config.toml
num_hidden_layers = 20
hidden_size = 96
num_attention_heads = 3
num_key_value_heads = 1
head_dim = 32
intermediate_size = 256
vocab_size = 1024
hidden_act = "swiglu"
norm = "rmsnorm"
norm_place = "pre"
norm_eps = 1e-06
positions = "rope"
rope_theta = 10000.0
rope_fraction = 1.0
qk_norm = true
attn_scale = 0.177
bias = "none"
tie_word_embeddings = false
parallel_block = false
init = "uniform"
init_std_qkv = 0.0344
init_std_o = 0.0
init_std_up = 0.0344
init_std_down = 0.0
init_mimetic = 0.5
optimizer = "soap_variant"
learning_rate = 0.00651
beta1 = 0.95
beta2 = 0.95
weight_decay = 0.061
lr_head = 0.00794
warmup_steps = 51
schedule = "wsd"
decay_fraction = 0.387
decay_shape = "sqrt"
final_lr_fraction = 0.05
batch_tokens = [16384, 32768]
max_seq_len = 1024
doc_mask = true
z_loss = 1e-05
train_tokens = 144000000
max_steps = 6092
dataset = "wikipedia_en"
Each number is 128 + 32 x the weight over its row's rms, rounded and kept within 0 to 255. Layers, rows and columns count from 0. Numbers have three digits each. The size before them is the row's rms in percent of the matrix's.

# layer 11 attention value, 32x96, rms 0.25, rows 0-31, columns 0-95
105:143129150121127121109144161177163193122125125129109165119066111185106081127133125124146144173149054121142090130122076124109118120124015144162214060098148097139123143163139127118102144184162115116147078122055103099119089134083128157134143173096113106128086137070154099134143139150132098133
102:161077143136160079102161166129130142107122113130218121192164103155154194132139143099102145035155144139201101161112100073157103102175118138124150118129131153109185174074148088146117139132149116098136111124071121113145066205098127095122107132140104133117139160123159086142146159100134164101
093:207099141180183135159138110128149153143140073098127107170083118130095115162132150092135100128099100108129164105187128125125154078114109137119098121139152084115175068113183078142127111123123111139205123233141151157165061153146149192133136112110107091124088091106149177112101119140129094154
100:097156143135145164154217141181127068122126130092127086096127080066131158140156142105213121103174110120176113059116151120158127199143147141154141115102098127091140095109157140161128106067058097094131141125128169112158142148132102211130144099151154106124072094140116137133090116102116154159
094:096150125112152145107108176060136096164116106130068167143160072110096104133145132135146150160087155140134088139132175113159144115147145113120134154140157119154141166181113124105132080082155125168188170073108138166177155095128132152123157180210073144123165093132127042105141154101089143056
091:128097165160106146100199166129143120082133157117196134127129130122082101102156180129089120120111147091129095104088073086124107066230129146072087138136096142173171147133115090138112026132115169089116161133101136087087134156117152085115109148141181124120110110094135124105085134132095103138
103:172164105135210112144053085174150153182117129099205121136168138147099098170125146134154119133079118170081153117092152104136120133142112126148099080101095079128149129166117123124126114134148174111069138127156102078134164124159117120114045141096189179129152134196158095097082145111146125160
093:092106193103171114139130109126122071115125115121164131083100122216088070129142140133110154145160104137115193107107133135113147143159173148126161111055070088126131111127188163076114149113148109179145101096108110066137153156157163162141152161096172087136172132182075131092139096134180100097
109:178134125165111136164191098135104129202131109134109191146041119090136207133127141123107138136093105133119175146083143105131107148094166149144103111112087153140146100166128134149134162099195180058134161105122128168167107077107136192184108138071103135132138142069139151159116136150127151168
096:165169120172111108151175113056116117098134090148134145126144162096094055124130142142166125110165112101102095108103074123124204154175100156104074132082143099094110078097138178172102144066161156124137160098095086162112135110095140170149133049156112155133128098108120097148158136183190137128
099:064159109133111154174074119172119141129116069122109173159086155170138115157161182146157126130186165134135089133149072083111110196124165105165113184143136084133082162138126102098128121101139120130140123144184132095172146213097131115185137142140160076124113122099093212147169136106134105134
099:080179119119167122104116085121116168085126098090141132167124120122129117139134117112140092156155140117118107082158120153081112128101096152105130140078109150086111148140055102106180155139139139116183099186139169115121181167085108115130178112048041125141159099132133096013154117160128139127
097:124072065128091090114126135104148119145113094199175075132144131061117126083142119081079121152171151137124151098113124097141113118170162134155149051116123105146103152174076116140137135155142136164052076098124127151122120119060138169183137178144118164133079093128120167104100074149167097165
104:165124139115101134125117118101104169151145130095103107128088105152142044131105084096121161141167141123104114055127105149123093167156156123102111151151148217103120119165151114151074152162170188168168110180129130137124134123147142166157141178107163238111073195157108151104102123114131131089
097:139127148121126173174085114165119104175105082137121129074129115153127057062113111125102159084157093125193182115120120071127094198117168135128159089181141120124166103161134143099101141169134127166157134117171120071145130096096111116121181168139078124125128103052137090122149168106192150087
106:157164180100126182112091127130139166133099142105075118116137127179235075088140126112065113105145123121136086104151151104128112134045091150121153125078152130137119169107081159117123091092155090141133178156136100224152171148088158169127145144093136102153128129137118153086130117179103119096
099:095139121175159141146155083160107130132111149115131094144114118127091111128102152122120188139127092138170115107067081184132130119080154157154085117157110121121135226092119114114148033127102109097150168106137100084117137082109133132138196054129131152149105141136196118150134120112200170067
106:152090102152161047111087098072142144072144145129148120119103126102137094141142108171126171073115137105132139109133153164116173119118149108125135136112073127114077086153147109181124075125158169173173175146115113100158221137108113173118126135067129072126075163156131159198140171089128094108
108:122108108172124073120116127142117143072125100141110122107096093162098139130065159135161092109158138119164115113139055099148116174139113091095140057122053141143197088198126109118152160108167146180143103092052118133153133176095144102143088071138115131130181147074118178162118146088152125121
097:152144062130156132133091111085122153102113102145135133056134149111141155177128149137116108139099126097190189112121148172150141144136118129104088158124117156166186154210152180181159169139138129124106116183176156210163101109159145121134092136124128051122122108137168085110098129157194173153
100:205176145182179168073105088127144173121135131134144109145095148159081186119126096090088105129144154168113140140076144174108108075135085131156156186110132150159094085123092148124107146154103123176100113134086112141088189173088117064112104131139115121110124112162108054186129108092149138159
099:107216116155121136122178142076124150121123131114104094150141108129056096128136121096097064120160118136138137190097155123078185190169077130113148107120167079110134150113104112061122088193147170156151178126117081100164138148112152134088126158098162075115084131161136133126185126135079169135
106:184131038061111162129168152138132065110129111157131081128126118160140155119116152109164114109113129119099085136126133110110143146163116122144116173152125084138074188067139134176101141208112116093147185138107148129127134133112123101142056113108151100145128132131103106181057141154143032166
099:161154105198127099112063108066110078106128165156151142134056092153190100104145116137125182142118123119157123173136079131140087170096154117115113162117136132125097093069176133149119076097135131100133120168125096098150057136175124168187096140081115091121091119156113149115138131187061100137
104:205161195083106106096126140143133133093124158198132146143118144159127134135126130167179079161170124122158165104178098178124099106122131083085097083186150108143077157115052148160140158139196171113115112124109168133124084141140104186099106128125156146145118185146120126100142131046105120116
105:122140142165099117110108113159130056122116112118158098121200145092095101080146102092158108150178115115158117190135174120138174112138096111160173180164126175116136133199174084133073114147117122140160155098077128168116137109090158083151075183135146114125097079218091130124097151094124126110
099:128092118119155195114176118187140105097119120108135132142083123059099083152136124153193107105141134144069117127107056136143185113123136145144123152167170164171117131108152037168119136151112083145116118077062123125145169112146134124143172130125121152125172189132138115042150094096101167102
098:077155097057134116125106163098112101145135137116162149170110110135150100136124112107093115108130186117147134107137055167148115133108110120096117137163203103204130128116125124115097132090185071088155170101134156064095147064107119122158198101200130075130140164153121153150105153175149131183
101:138161143045125149141108105104126110150134188132063064170139140084108129136142109099132101153137118134135197151150129130117206143229104100172177132083156116116100133130150151113091103065123090145096178101149187125117156159126127107126119140049128108124157118111176157165143141083120103104
102:125151121102148101113151139085134142160123175140123112141121162139141127092124092146181188097050120132118206145074099153141060179081128139190136113198146074128144116150131153144136136083168113092145114128152160140140178187123109082161086104170112202137100150103178105108089143124093118090
089:187129160162099133114182165157134161101132081124168121202156123083099133155126136108098142124143093150170085122171100153166154127120095150175101132155145121100138098116108116102108141132125154129095170192151162217096179119112135117189089172168187071115180150136115068095128149145180134146
100:127150140132085130093161091123155125088141100125169134132122126189129158127150033158166146125103109124119131121118179132164195134116093125107116120194071127122173169101124090134117142105124108128118134127145008090078141156132149166156116132114097094112157090142058072099073131082099134098